{
  "n_layer": 9,
  "d_mlp": 640,
  "norm_eps": 1e-06,
  "positions": "rope",
  "init_std_qkv": 0.0605,
  "decay_fraction": 1.0,
  "decay_shape": "linear"
}
Each number is 128 + 24 x the weight over its row's rms, rounded and kept within 0 to 255. Layers, rows and columns count from 0. Numbers have three digits each. The size before them is the row's rms in percent of the matrix's.

# layer 3 MLP down (transposed), 640x160, rms 0.037, rows 472-583, columns 120-159
108:125107108146118106136090126116179143208131116140082114113125084133113113140132119098136143112146102142139094184151129159
100:105107107169119171148087157171131166103107138141167139093113101141118136135150118123138149117137127187164061130117127110
095:106146163127108109127136185084104105134111152131138124132139160140101171098106133166150125125144119134115202074124125105
101:091072146125091077110143114127104099147140130155124104088162111140141104103119106126098156130153159110104151093152187098
103:138136126135125152113124147131125154121151173205149130094137109151085117117139108135182142167120118137150080161175103148
086:114124131139124123119117121118136112114104067118145131166169089156137130078085146142150170080107138129118179129147106099
103:130128110156119126144105087113123159122170169155107161154128126148140131144092118150125129146135085110115124131123107096
101:151126142122113090166125114154149134132138128131145139114167142117174134126127122155143110123146095131131114137166125150
109:128123138141140154143170096123112165174101123124135147103118097138140115122133143144128133155112158083168194147126136128
099:148146127142123125134092149102125135173096116117131148126164130118127143129112117142135135098169127183149151172179125092
107:113110130162126149151151132114149123132110140116099130153157147159137114126092162101088078161112155119101121123147135142
097:137175150106093098106108144106112126133139141116155104102171109151117106073136128162137136117152101124132098122130171075
097:091128152165136104094148112100136132182102116099148145151119126126104119135113067116157129138167157148093124160088143129
105:121142103152122121142164094143100117088135107160155182147139115137142140126063144122099137129111125110131131131113163136
102:144116126116139140090167076119132051106122135094134093127140117140156133125094119147107125137122122138072088082144116114
099:114146121145119151136101151107154164130106107141103102075148099145062142126113144144075112126105136133125121141133124103
095:163111153142108140137154138156138180143136154151124071130157130148128139100149130147161129144136111122097110127090133137
105:098094136077131085132153140093149120123133115116118087118099096121124156152113116125119125114143159121147151147141125148
102:101128131116131146128149131113121131094119088105146154120128197107152130124129110169120110141124157109144107096121120129
105:111109116180084161139106121121102146169111140133105143093131132165141148175153123128136152146115113160085140109119168170
101:134136165127158134148169096164132111126098164113097118120137138092117140147152174099161132117145150122110096126104101148
102:076110172148134140138139111130146135124126147089160179207117135107108148146127152135135128147117063104135133114114128136
106:132095149139153149128135130109127095119108107116111138103109131130081120132139132122125155138150083118104155128112130146
094:124150118135151108109095124137149135139131119092118112099118130107103153141098148189163146119119171112160089126089159145
098:112142085086111140130122144174089179129109112144152126125120161111131116143182112108114147124093167105112141164148153118
102:130148145130133121129106145151105143103131127177119129162124159121102152170084138170118150118152117134117125130121105134
095:076161115118152143107101098142099108107141150110105142153136116139134108132112148168137145144142106066098113113136105094
097:151103128139126117114112124108130160144143135150168098129190098104122127086115144098137113127091085119121138128141120113
093:116143133115147126097112136104153146169114169144176142139084104128113088139104132135119090102152147113119124115143159081
101:128126113131098122139101157122111140105117157134110140111122141078121154127101121108099133153129156114088111119138117091
106:135125148097141155085159112105134126144093147136119127151120133122126149188149132179131168114125090124155153103127135138
099:133112149127151157112159079120163129062146150110132101095154112149133157143115119136136118098164093113127071109127154132
104:121124144148186159124139178155136153093082135105101132128118167121150163087113119139160118155127110124118098103098147115
096:069129091131126119099148136142144128114149149175117149106114124163119160152104119123082150137134135129114144137094131097
100:131159135175111117140112122140164139095127093124149136128168139128105142154111166140128119125129148145082121159143115086
105:098141162178105109136121117161098137114103122121128106120165134102108121131153092120116140112135139106130121124092166141
105:181096121104169124166146097130168144117148130133121137127133109150140135140134127130099129132155130114140130136150111105
107:088121137087135159127127163167108107125153180130122123155134106146135145131144127133174106109095111129127127159136142137
105:142148108112111131121119114136112131151148114099124151127152123146152169136115135116118161103090140132114139135097122160
104:120113135159104127121156152175159156145091131092149120136161130178110133154165131126118106178126122120126168132131161109
100:112124140172129154170093082128099069112157149136123126100156139147188149117103114080126132155181173152106158170068111131
104:131141155116101121140121099115169137151150127102157094170062147110144121102116084150099064110159157112128099099140108127
100:159158156122110093170109164160116121155154193165169125171099144107149126115146085089145142132129110104121163188148088137
088:093118128139106117129079126120112122161137133103141100107135138108109135136125156126158121138144140136157133167138157198
104:167122080159107098151148091095124083125097130130110135122126138102125121128087116123097106130156099163063122135144094100
097:163173150132136111092158121120137138154105113112138125140088128106130098193088119097121133098103112165132121100095121121
099:122144091107114091135127179134147152172155158141124122167141152171107109141096102106144131100111106107123143155161117158
107:117104189159116134116117133140135099158147158107138129112121141119146149142163068148073152119114212115087109145146162103
104:137122111137137137143151137084148133125159136189151130123173160124099106101111134160141144155138132117152152122160111131
105:116121131149143126165086129117101162159125164142128121078085107114125127087142125143128166107156177088138137135139147168
099:152151181150115145134128151134121153106145116142126179166184140140125117169109138114102160105124167141139105127120108166
099:116112123110142121086124153093129191117104118137136111149115125145161191094133136108075168156126120165115166158140165109
106:197153158128087140140150140157123136148104114186108181129122105095134133140134119127131134135151089122118109138111127136
102:126085117137129148124134110121148109131119150149118122125056100097097167151182123116133119130153154110145095125103115171
102:114127123061134136114121107175074119146171131073095092148150099144151073123123121118126135123131098134102131125117163127
104:146124136117157154112159128132122119122129110151108099110096126139124134129125154095117133113088083114119103127128126182
099:129093145093168097109084207111088117161166164125151105114146149097107128098140123135177124129133110138126133127164085125
103:138151095163104101116145129132136114134120087109103120133113171153161097129108114114095146135113125121045136117095151137
100:142109152131134098132119129127084110141128082112099109155151129148154079137134082129128114160159131137139131129136135134
104:107110138172126149102109109101143133121129119136104107128138150172156089105145139137161132156156139138136113185101145112
088:130084147141127097114138172112163119121130154105072122120116077131087144108157211153123089151095119102182135113107134115
103:130153123113143126136119153112110093094111177147098140136133115176154164115125140120123102088138121151113129108134129100
103:137128128099115132145126084160128172133151105167118169093119101125115152127106146148104148125148123127177134151142102098
093:086129114091154125138139057124130104140157121131126108112122136129141126149147122129118132148131118145162055129118135121
101:167137121111178144103086165168190135154101147126162144149166127105146091131119147118181125123072114131164159183153185142
089:147114104121111091139149133156122143096118125111149092148096098196094150120123151135118130099126167141138136123119122133
099:160129146128160090120145136127158134120156107133116106133128129123098087100115133104196157124148108114149084070144150137
095:115142110163133170114099112154127141137121131156119103131106130150124167213096130127111128109142140103077126111124112133
098:131131107124134108124147110170191135116163084115122126160120121133144125144129151149130162137154132147128087106138130155
101:114134166175087126095181128156155144108117096142130133114123141083125100108151179109111121079123165110136166132108126110
102:150106140077098175141128139053125127166163179120124160108096124142105144139123075124160126152117168116140151128108113121
106:146081144147136085103121117139116156082144131120110128114121113144100088107125130126134108089059165156098104119139105113
096:102163090096103103128168126137140149079176127111137119162151128168134167159112128109119105180122153147132127123121143148
095:132123125131134130142151133104123086139137119122135109124125154177115147125094113106129143061103120153081100120113147078
098:169160075141180167132150134135139117087136094111125091143088141120120092092123117140137126131174114142086113175115128145
091:096139105148149123108112106151145144088158152132142106137164092118156131138086127108088090097148158131123107171123114085
101:102153149171169097154143092131110147157122148119143127127109109145103116135103139133143094098114113128119113126159173106
103:125073158133129125165150149123133131134128137167140134117106127153090109132136077121135147117118133133159107161108150089
098:108141125118141093104068135116101115146138120125180111145148154143112113116110147116128152156123122117114133120114148152
101:108157069154104157141142076136113118103156149161137143088102098127153139157146079123152146135132155129123093104089129126
105:093118161140147077086115102133108078120121144140140137145082125147083129120139146142146130099193108163136100129126099109
099:170103136116136100136115114122152128143139130068143141108070160126100142131093130179115069113122126091133116165161148097
095:142142144120123128144121138120130168189157141105163102149141154086113154091101130124134141115124156150155144124100121144
108:143149140174150131161115109159116116154069125138101116117133088132091117155111121126147138056130105085165126101085127160
098:129097145114120123178089131142132065139136118114137109147121075119155153131084087142168117161118160120090137116107114109
099:096138133110114160115103127116109084076143082106132101153122154097094110126087152143111134112121084166103155091146101107
100:140128135148100099131164140106108122113114135096121123139085141168081099131130094097132153095167080162124101122154126104
096:136120112156098108100162124130076138170099119160092102151133054107107092144134114125121119100134159113145115160113158126
093:119128162093093103131064130154125139140112140118140089124149137081135094136146145139132161156109153144128138122129159099
099:114156096150173133115139089068152126116117138101122125129131139126130149115128094121130156159128134104135116135130132167
098:122157096129120134125101107089132148076097116113110163139114156136114108126147138121108107133150115140106115137096113095
101:146151145149077144143119108128094088120144104121141153121128107171135097118134131140170105120129105097111137084164147117
100:150132161164157157123124113115128133080086128120102121109145139124109124140107122117101118077113154165125124170106167157
101:150129110159108116090131100133133157103120142150087111130113143172108074120101123145118109137160116089177131119117161139
098:082126166116147067119108128148155165162131114077102148138113132145092098119120128148096120148133107120140109149118121174
095:153113120166142097104109150107129129121139176129125138104100100154159129169114094129108110160108130120112163132147083154
104:100168137108115093094120117128144108131105134156194123141114109149113186111151097130159099128123115106120135135155109128
103:163115101154104144121111149120161120122115113118120124112156167161104129176123131102110120114094102152138130082149108080
095:154127064119056092121168143119120150127094103146101164142106132139121146102102171152123089117115089146155131144145134096
101:144159141106120158117120162130123157150121123126125152115132182120163153130124130141142091137137132096155092098128126143
101:146122168171159117107141110144099162128084138112107122138119129137100123115116147165102106177136165123156153099133116097
097:137172122148117124160147144121100146130163107151125104153109120180128106113124153124147103107145128144188139109118132152
097:090142112121139109114107090093116192118106141118128093146149155103119143117119121168143136085099144141100159130129091114
099:127123123144101125107134129142140125131136118136131122162081101167127131147104135128150175108147147165153119104100125156
086:107070158120102138166136089139117127165099168147114142072152136099155096126166157109116111134115100128155089100155113100
100:107103108116093113161127104123130135122101148087141120159143099115119124140110069114186133105079118092154103121155160106
096:160153146103144160136122151125112150152114116130116165126100150112094145100083131136140113103120149101133142144140159125
094:150119128100127116105137111111116102139116119125052140118119134120111166124124089131137133131152147148140132195105117164
101:188141122123110163165156131145103100110143082123160150109152123124134164139087119128119090124076134126166098124133146143
106:133147093108148136148131143124110091130128154126134118139126143126166079147150153139080111141115149084074149156109145167
087:170137138094061096160089121151083141119142085175192117120118086139115117131114100168153122134139089144107172134130153161
100:101169122156119185125151187158138143124099078107131151082114135117159134144112085145118090119183133121145138129161172137
# layer 3 MLP gate, 640x160, rms 0.106, rows 473-583, columns 120-159
099:155109132133140137128097126128121123135084143127126103151083122127115147136129161132174168104148107184104139124159118128
098:155120134147131120145093117133104110115168106162149085166114114135161088135151156109095140141110126065127122155127149166
098:160104114117159095099161131105117149072133137111104147102143129137141136168147139092089111159158107090149162171071121145
101:115158038137115116099111106114118131158183153140176118156137109154122180151103192130123167079114142126112184155135153080
085:104125125116122115139171165152130093138130152160143131115073162119136112137189132142170126163137142131138094105130153140
105:092127121131160159112129102122128132156167160174123155133097131106124170151121110101136099154142089121156140143118126110
107:147135140126119085138168141081154116080148138116133053130124115191114156169128101119107133126103108078137157124119159122
109:111151122161119186105154111148101157139108086128151148064120086094075124113146125120114138168131136119152132137136122158
097:168145143112093135088097145131168150127111094097134154140090145160143136136125189098105112107183128062131110161128125138
108:179132146159112122125131091123092085153142125114097104178106094196119138111151134116056120137116140097150137164109106181
091:187131100158117124097105086130155130170110126127146155106141122092099094145146143150110077087120111114150118134109106050
096:090138176112102156174161128094104090132104098125127147105131138115126110103177105132167106120098163097066108086117161125
104:153115117080140135075131100106110124083126129113162093166136128149137128106084143118107105147151121122117121129153147151
103:131151140107125142085167127151138172123131063150140112124059152126109087107139112148105158082117144160119123148154143120
105:147134114121118105155144112127136134161125096084115117145102146136124163141141123106158118136121103161140090105179088118
097:132144156085107124200111109127167105163153128124146129181109085115146112126129119139170095114142120134112121117148107096
108:113120086096074150125130128105150150131145163093116110156135142129092152129101195113117130108147179163121137133094107130
106:174103160108156103143143118125125145122104160139129116151175113093125121181127137125132094119100128118160131081072148126
101:110111097147120125150070113127142153161096170118112120141107147169152141117109117141120144138152103102092140140163178145
100:126080139131185111156132140121147109139129133129086076125136135139109103111139144148124143078119181136156109166115094103
102:114112144160113109104125187109128113122120076109177135132141139123126132153101108186131105128119111132131139108152147133
107:146160121098127107135121141104133132098182099092094134107150141091140142112160129147129139103158114150104131208107102136
091:135158139134153071145138131119120122118108152123081163134142126108168128148091126126123136118123125167170119132096185140
105:149178128099164147163074123162168170127119126130151136116126126153158161122139122117133115142111122131132179127150118129
103:100146141117116132140151093124123130163132163134090112125150101100164136094109178117108151102145097116136126134167110131
094:133123134121112095140148168138122151143100075095090135144128182131138143085137121099130111156117137166116118109097134161
096:143124141132146121133101164138155158143135157067130134132176140132135122147149150102127086111090168092109127136133115131
096:127144120139137137138080174143124123087131151120169109130152150108145141165136129122085180122106106119134144126121148157
100:090093111134098132115135093123117136183119204076119117166095139097103172107103128097120126131124138137124132138098155166
106:120121108148146158132170107135132125099110129107105142140127116135180192180104123142111097146105145141119129140141143135
095:129136139118149115151148120110138135137108117124136150116187123132149138127120155202137148192135092157114114127114094121
102:150133164149109176140106154143144162111097115143114081096105132104118136126086139092117139165146120117126102125124134097
096:099110157134118101100068163099182114138139089084133120148138077151108105144119135144063113132112089134114077126121143177
101:127103111120104129117081122124135122118143145161116139114146134137122080074153136148084135136176136091109096140127162118
105:094141132130110132130104058161112094143117092119109132114151081140100136108156076143088159138109149110157078129109143153
104:147146117162098131106144119129087147143103134151179101152084126101122141116170113139143092089140177146116115140094113138
107:149108122101126121142119089142103164154103127133081159129135095067116086109109138129114150147165117144121173119158097141
110:155143124129139114137155080108140110106142144091151145133113121142094103106146111142165088112104109145112100114166144093
106:120141170162142149121139118195144127109079117100114149145078182138107177139123111142136141159137123148111083175137109147
093:090112090143169170123144107118165153108168171145145106135101174121122090085140181149120091125139076110157134137134122101
097:116117120114161109135079153142153160179118122091132170099158101098142140138100151164148116102136083147126111114130096110
106:128160099129117143113112117136123179131117114121178145124127142137096146152082090133170098140102093123125105175159146130
084:138146134154103116104181097105120148138149138128116099165143156128136138113119154136152087143099122134135114121155144098
105:127113135125123102144130107148157141112102121146145148127145121108100091099118105113103101126137107105115092101148155121
102:156125164118083145140128113072106097215122148089149139138160114148132120122136111087079126131128096120121110109145133140
106:142125094103128106135141142139146147141144138106133103109139150118090136096121157100167106148161110096095086159144128133
103:167106142087138114079113116137064114110110090143141113111162132103084136121126147123142133082154094145120156124086122123
103:078144120121111135121098129109079123163129098124146155105131153151119143126111113157121130125119125118140134155133123134
105:083130178093138116092122105137146113162112166106106097119122150144110166159125114101099180108143128132150181163124130174
100:124100135156150103132141164124136103109137091124173157101104094112113133152127161109142099112157144107108137109120088102
100:104110084139133141102106115116105140133077097137134162113127152099130112132126117080104095108140162118124123083165151126
111:111095134136111141139130103125083160058112121136134148144085106073122141072133138118124155119122155068081120130081166129
101:125134121111133114081124174097117109111107158080118134147116132174148098068155139141148113129130135156109106138135093093
101:115147105127132109130149149102152073145128122099128147142098153098143133095141128124133096125101194119132091107157160112
105:070124089155135122116102129143132151100112128134119122117133099130152138138160144154156118093156098130150128130148089141
099:118119138128092124152143196073097124122155162136146088109111163085133127130149129093142167122176181104142143145125126106
102:080131153137121157121134131128137115150111142164125129096105125133118154102137089111158096129174152148096171133104098198
099:125136153128130151126149130124121111146150076110089154108089129134152107140210129121142107158138162123149111139134126174
106:116119167102095095142164079115135132118105156160098123154102100100149129164114123148116119128113148082145124089126105153
088:105132134096137152156122104105124097146163103150133111102114132127143108120139096107150110148099126153133128146149117132
104:117136128136168127119114144143125150150108124158160174108092110106104132128160090114135125119118153112136117161115148145
110:110122150171105138123089155099138126117104119131121136108113153090149111147143105169141116135111153101112167154122084089
093:132126122092150166108139096110132145138121131075073141166119096125142131087134104130126109117168105144146150147137145090
103:140127120149188168120094130105167114136125130137074119131135131108126095086108150124127142134158124141140142140190133118
087:101128107109114117143130129131139161129132141160157106118136121127132142095133158094101122125125161136151142065177144127
099:082134131129118162129105149141100116102108142165139113097142149151112159146120071149108140130113127137122150168140127112
092:092138148083154116109134161125090122109098129137097118143124133086156169121132101120159124132124091108187113107127139104
097:162136136116099114125115184139160144108072091141130129160150157164121126121150132132105086098101098126129141124122148123
094:131136149151125175096129083131120100103129131134156139151160153115075105124130157156154151120109112147126113122088157155
099:123115165104125158122110136080081143144142183140119110072104107135136112102139125110143151169127165112145153123163083124
103:162147108148105136139100099105153178128162168129119141129134115122137154106110170131125100123152124110125136102075121164
102:087079142100184104134180110136110117148124097135141155103147120147113116113105117110092148156132112104126142119125087117
084:110134143101107150124111097116151118126108148098121103149163159134125134098137135125132131142112121089100146151110156102
096:116122154128133134138130129102127113140108111123113121122116132117132112140113167171180132126166152150122100165122142151
096:139133108117104155128153131111143126134103124143102150134152137142111150130152135127163156134123093083140102105142128170
100:148114099131115091102125105127111113164098143140151140147108092126136131136136108170128101099167141094150134137127173131
103:099128141120133100127142135119115138108128105098110115131119139133099172147110119100152116139136113144110125096169168093
097:134096137150116148171147122108106138145148113116131109121133103112112152104121152112103142142129164110108117133070125133
098:147132103113128109160110101137153140129108165140148161082151167122112124148107126136104147120138104136152118109145092120
107:131107142148136090085129143158101105127086128142095132160158083090150133166102154110149131092178129139141134127099099116
094:081138117105119098168157140115129108078118159121142161131116113097145132124120108173116123138143134093148103148137123113
094:111113134127116101100165101137151097133130116129133118154126157141135106126100093118097151122152112175109104135160132100
113:112107143093096129091153171086136160106120131143141149133143141138137134108130169121109149157139119170123117169212112092
096:078141143130130138143163120151134141161104129155069139113177117094102120154118148159118113104161136164132188130098086146
100:153113138165174110132113108118104140130141137167128155144119098118106134106077115145130159125107126070154153171085108178
097:115139096160176128160096124148099096137149109122084136128141120080130123116108139151109140169147144072152143101137138128
092:134069160130096144090148153092087120147150135099137157107123135131089164104162152130123166122151130143146131105129122146
091:149104151165136173098132073088097105116105117105110161135181144140146098136138117118135132114134102108084164154119142127
097:180120114143104143143079176113096103120143121088150120088132126134127128102146100116114100135102112130145123147086153127
108:136079141115089132099120163133157179112145093121096117115115135132120117161129126154143106115135139097180149104132107169
096:125108082101130142107112137160091105143111124144135114077151162120127152169133154147096131116128175099095099107129147132
101:204138161179106168118135127205154097103139096129147137128119116109081154140173114156135109133092125150083151107134129101
109:153114089111108129111111146142116116090117160157104122133113140133099122128133140155106116103143140139148145131109163149
101:144106103121140103114113120107138155153152149135141129094149139178115150114108104097122133122156095128166096084138177110
093:162127132172101127134152139129122088140101173155093144089126114113139143142154104156162139150123127146155128154106096093
111:151126125139124103172148132144161074118103108105138159109139150156125109132122189140096111107133121138078121119151151134
096:142132158107153104138124161109149179110105088088141104104122116117157123106157118119152137130097119082115113112130142163
098:159138150116124081086138139129116131092149121131121163078160106143163120143132130112122128151174094119161097095136118124
101:120132137093145121118164159111146198083110129112157125132155127127080125119124137121134126104151160133069132117125126100
107:052111088119118186125139109135120111202122154115164172134112120105129117111175115131158122115094130117136141154098193147
098:140106088119116099133143107137148112125119131086111148136166116158083113154140075164122152119132183152142059128106132117
097:155154116116113098151121140115120125118069105134097114110135178119126138183154110147113130113127131132144165105148140080
101:133099087157115131108095111116131134138075109095129083166113124156091156149114164126158124088129112123118142117135139102
085:117118127130126128143139104128108145139148099139111108114113122081111126112104140176148127119143171155130098142174088114
101:129132125145104101135116124109137166130129127153124106153097119171122128105138108110149114132103112133136102164122172142
102:133181151168142142197144120141126110125122138157129085120140139096196108151112155148120137121146105117117149090126110119
090:158161132144110117108105139137130119110126141150115126123182130116131125134114186105129123077144069132093097114109151111
098:107139139143165114121105129115139197079105130135124160116128094108164134159149132100166173107149131165147140097112139093
110:103147155097146095111168111121150158111091135128161128129086146122076098155130119148148136143097114183147119128122188091
087:132102100129125140158097092136164117093159124147098104168134128096104125081152171144113124130126120176126102148087143125
104:149110131158158129138108126133133150115109176134110117122119124166114114112113109144109149160116133134105136122153105126
# layer 3 MLP up, 640x160, rms 0.106, rows 473-583, columns 120-159
100:136114079126070152125132100136128118139099123152184145097138130165133186110158133132143105139130124099099076140161181146
098:147170133162141147120115184127151105103065144147132087132134154136127129125085183125162162094117140146103127131131151146
110:112079151117090077113114125124109109096094113115110113119128102079112113142125189085143141111167125116106090150158136137
101:112114122180164082143123140114108138129121114116140152100127146149105157118103133145103108104163127092118099112089111147
087:137123127105140105148131110154147137152107152102139089100122154120142118128152126120136104204115144146142152115100117118
103:104093121117128148115165140135131101141106112139110149144107135080083141137155132075125117116148135122163131123128128125
110:109119162135110091103099123133143079072130102103154145119149154085133151151106129105064115090139110130142122136109122118
108:138165129100115173113155105115185145150126173103166148106135079126152129109147167112134157158135120090144151132148139135
094:142155107130132120147111167122150133134157138173088104143134146122123144141167140149122130104143120151117142146149110107
103:138135127131129100097146067107085105129111146106103146159122143115124109130138084092120126153114149163117146105151092164
098:156128186121080133118140134099124127109142116161115140138147156137131140096105110129090113127146130126097158149148109116
093:133113118146145156116193082157145148074111135132100141086140126130131133097093142087170130156149165133139124159161130138
109:121099139124160129147139122160102149100101124126147090118126121150132133112094131129131128132137143133170096148137079085
107:132156109114145163122079145111138157069132109081112141119149154140140123143132157111121128119170164175114125146122131116
097:183104117169142113137108129115096193098164184126140157126099120132129104109093114120110087089104104143131161116178095084
095:124106139146129108169117134125124157163107117129145107143094123107126155175118087113159147155135154151123108090150103133
109:146131174077127119120113129108170117146115137111130143132147116104177119182144087146138114134121149124111150139137128131
110:170100165109121135158080135102121166146165145104075112137140135114127136149124135110137145168110089116122125121139146159
103:105103120115166121160134115150153107069130092110128142139133087116098109138125154124151099124083159123118151116146104149
098:150126109147142142095155088105141098127163158165162146116119100107118151142093163144156138149176147112111121110090122157
100:145098155121154101147142099067117165109109130113108120113131168125072140110164166126099128119177144143061133115101125110
105:120115142118189122134149132149167174123133130138112120078124144148108143120130123134152118131119086116112104131158156147
090:150136125085120148164129107131155122159148137165155116106108136133121149125122154121125121076138124095090141150136152084
103:128124130147110140137121136113154141158127130164128127091160117120112132103088116155144099094132121101118153171140179137
106:128105108127147129137091115163181104166144131095124148120151152146119111078150137156128134167125091103119150154105100101
091:139111156123128148148113112108161116121111102102158159161116152127145116168092110071122134118136085111116107107099111128
098:136141116117107156142150127147103133129117120150097141111146134145083143066136099148155132142167179136153125102119137129
091:091122109106133115114119131131154081072151130127089147130129144106125096157124158106127145136100119106113130149131136148
100:142120165117129109107146117148134111115132135080154103146102139114093106137126150122130113127146122140148081114128124119
098:138153144119159120153110125134159068072156111117100139111145107155124140133147120129154108147138156110113100141158128144
103:124130112154112134052129132093139120129132143136129147147139116107133146143131112132163127105149156137110187101192103135
109:085145111122100112124155148140152108132099104108113154144114129106153101147150121142126113101167114114090118155096104133
096:094091135164123080125115135162114126116106147149116144109159142141155128190143110113072144142205126134114107153121161110
102:117127118125135135122169110102095085139101131098095097145122127156157097139104129152116127099110126136142155138145140126
103:144126149126154153114124140158081154131156151145108108144105143131083117121155135100131108127156100146081149114166139139
106:134118184137128118161145132083108166151118102126136092109097107151141109133093135126130148156149150167150156130108113128
105:071131167109140155112114130131129113087157138103150142142082062148129131122128123081115133123104113123161123121129127136
110:088112116106165157098126105144152102133144127129102098136149152141125152163099118106126142177123156126093117117098141127
102:129141144105127129161129174072131180120107112150101115112144137121163073106132114190107134157127112076124130146148113094
098:119120119094130184107112102148106096144162123127132152109121102141158097163132129110107150157119139112128152155120130154
107:144121118126146157132114143158086106104095095148131107115133136140138121101183109129111154124100115141126168120146105122
100:144120118136116116134100135131156131132122090189115152165126170137090133130146115120131142113081085069105140163110149160
083:111127121134115127093115148131132171144075100115137122115135160093099113132141117149104132148126149136130165121091120141
106:130116142104121118147115098153135134105096105154131129124095089105131154137075123123147137219139120155126154129138110124
100:159136126159104110086094097132086105169100124133113155110141090122105092121144087107127184090118135106089118136167166160
098:134147101110148162143115116136136165128150131149112135128108126161117148140170128115099175104113173097161145126123125140
108:124158141156108155125115135154159138107099150100155151161143083145135161150121093125128118102133144133156150094116116137
107:119128147105099094135152133104129129103132100141115144152148114114111106081166160135102107136106140100082109121123131106
107:126104143089120073111119167082149133086122085112142141121133142121101171157156136134085152133132102143093109125072109123
095:129144102107119181113152121086115109109122147160110160123085131167123141137123120137120144122167154137158130120087106133
100:148135117142168178099130115110145102130104172149118119094127111113139191127094134115202141128123112126107147094132139149
102:158142142163116096093143134140111131102121100152117210094099086121136135117140163101136143139117118133130115112126123115
101:112157147102154118112111128138112124138135089123143113102132104108104158129094173098123161148160071144139122154121116134
103:122075108142133124123131150162129087139096150133125129156095102109125140137112165120137128161109135113122105148120088092
107:118121106114157143147128122111133142111132126125143161136079118130175120085098138126133131086090087141150121144125162163
098:139107152121132132145121126136179070119147109166136125087127156097131152125111092101101093125124135143127117164108132159
106:121126122104135134103079084134152095146124188125138114124115163104103110127169152160141103146138136132066127154150152118
095:107131131127115147131154147080109092115149096124134138161181090108148123130139134120146180155166117125146134094084139163
104:121070158126145155145119103114100114128127118159151151119105083103119145153110150152159173119114126129118147136180169090
084:131111117131177153139125132118162162143139140138102141106159134114171144126129089116083162128114139098145179134127121101
101:127161168148138123147057095137081120122113145159099151148163112106135139142083093135145121176143050107164119132139115157
102:097079153120174112109158170069136133151141131114129120086107150176107164144139090085106106123164108080135162116137122125
091:125131170120125127135138144142143156135113103147114123151073162090104131095121105120162131146127177098114110136145088087
100:111107163136131160125149163121098115127126156160141102146131097105089127144151171128145098142190103151156112091117137116
091:139108113110111144133087146138115167143106130118160123153124111155097144140158076195133102129145142157132120160098161164
105:098130113100135164154156117094111117151105164091159132111096132129132150118146106136092131108103111132098125116119139147
091:128131123131106123127115150133180080125116093083152137133159178129148075137124162114114087142129130133104107131104112096
096:149143167144107141117155124134137132120151141131147122119101110180128123141100099155113130099134102116122166139081129153
105:095136129111092140131160140118136110148164166132151126167140160136125133156136181084129088106126126107128110109100130128
102:148137158117111123074107095113130150143131087106080123122151084111118144155126138143081139124159097081150131152125081132
107:120127110106126079098139133120121129095203093088115105117135138128095093151126092164142131135106142177155129127124118135
099:128140098114149151129094111175131135120109155136139103144109135101110137163154147136134143164161197114137119155102078141
087:128145143117105149118123140102100088143109150134149120155168119137136157086137133105138156114101123152130120105125173137
097:117143172110092148157134098133134126124094148130168131133148106181132141138129168149104114163135144148163110104120120158
099:145103137140091151168158094182096108148109115115136130158130126136140107106118125138145088123097140115161168148141119110
100:131149158140118138139087132145168109135113088095089137188066147102138115122154125133176080140124146126152128093082137108
104:159121115138118113136118129100141187149119108145138106146142111135131156085136163172196114126117124103130144127103124090
097:135120129089132140107114137166115143145125144115111134133160148133109109103114115130146103161183134161167106132117160151
108:130110123119124163094117105076115143148126138118102133076138108135116107098101115159100158139138168111140145104115119145
100:132153147148066133126122080122143144169165145149129126114152119183120102125094126126128107179112122089087126166130147129
102:111155128119149136118166191135120104104095125145106123159137115130112084188105120118145162137099147142148163102092108159
096:122121187126108153103064128111092124114160156119165144101107117105148136165122124154174108130127096119168137097117132103
105:115105067127176122141078116075098113095112113150151131105133119107136133145133123105147128117147166105129128096080078179
097:075105138152165128144121103156106153144100123115105142113128144086143123098106122148120155093160168152161158140152086147
102:101104087131155110131120119120111155140127150143143123113171139129138156123114121145156105152139063116137171092151118100
103:134111124108086105136135127061126119114108149123141135112147122141116167119110113126077083122116115096109119153100106079
099:138091159185135104113159152082112119092124136123126136113157150120113137098127142057158165124137155093117125132169123110
091:135136138135130117158107133182122123140120078120113130132123095112131122172127129119143168104151164109124169113179141149
107:117121161152127109139158107151138175100158146126115143134152119149111113151078114129159121112101120111095151141103140175
109:126092119153111118176115095135128152103115156127143145080117174088114176139152164140134129100183128099122102113157109087
103:162108135067114152128150118115150129169135152174121120098110105112126106147123185111129107162117142128164131126115104109
096:130147145178130148159145123156112131117089124102081124080097110145116112152137120167138084104152148137126095139119126101
099:100122093154185129116162125111147142085107129173098116122131138103122114122174166184111133138176150109144142126126104112
100:115149150138138119161122129146103107099121152120095137083118080106115172196164114133146094131176092124152092115127186135
098:127161150110108159145148133106165140086155120141114095105136145151112132158127131164099112139095103163105171120147109141
106:094143098108110122088142116133120102130129093157110115115121120169103124155166112131128128100112141102090101130131131147
104:133102128139154118104131104149118145146150139159117118120119106113127117123121151140117120112140103061123099171164144146
088:146104130114131141114165098158118121136145148111143097136110165140100135110158167154127133134076122112188135148141139112
100:099125158126161153116121113193139114107136144125146104109143122132133173172148126149166151163070151129095129130095151127
098:123150120129129123159131115153154130136098111205126145088155115116106115169182119127117159114150171135155108126126114118
095:124111178139123090118120131118103076139114119107139135138147097140103120107159112138125161144137148167164132130156143141
099:154109161152115139080144136161095129139139116137131106156117142113109113104098129138132122111139093174140110100154156162
101:192133120159156161117147144118128117126157074103150095130112138087163135149096145130148116095088131075138163112150119116
086:111118118102103128141143121124161116115124117111119150199105156155168152139111116191106097143112147128095132146124156122
098:167079132155151103121127160189138099115089106147119116141109159152120149118100112123156134129144114096138134128101130161
092:097155116161131151117157154133153168112145085082108108116117114117130127136139163171139122104130176128130149151175159076
090:160167148132136125158129117118119127064125150148158126173177119137148132134121114141137169143104138134121121124112134100
093:132111137135093150139122112097088129168096131116149150155099136144092133127135092137127094149085152113137142124133136152
102:130111160092085130079148160125146167163146178143103134122123145139146107101140122160142163094105132109132142126126114136
089:140143077065095135192109139108102155145126108114151144138112121117127102119145105094139120109155106145110098112118157124
101:118167149150141157139132156152104107114120119110098137134098111096159110115149124109080158120134124151136165131138095137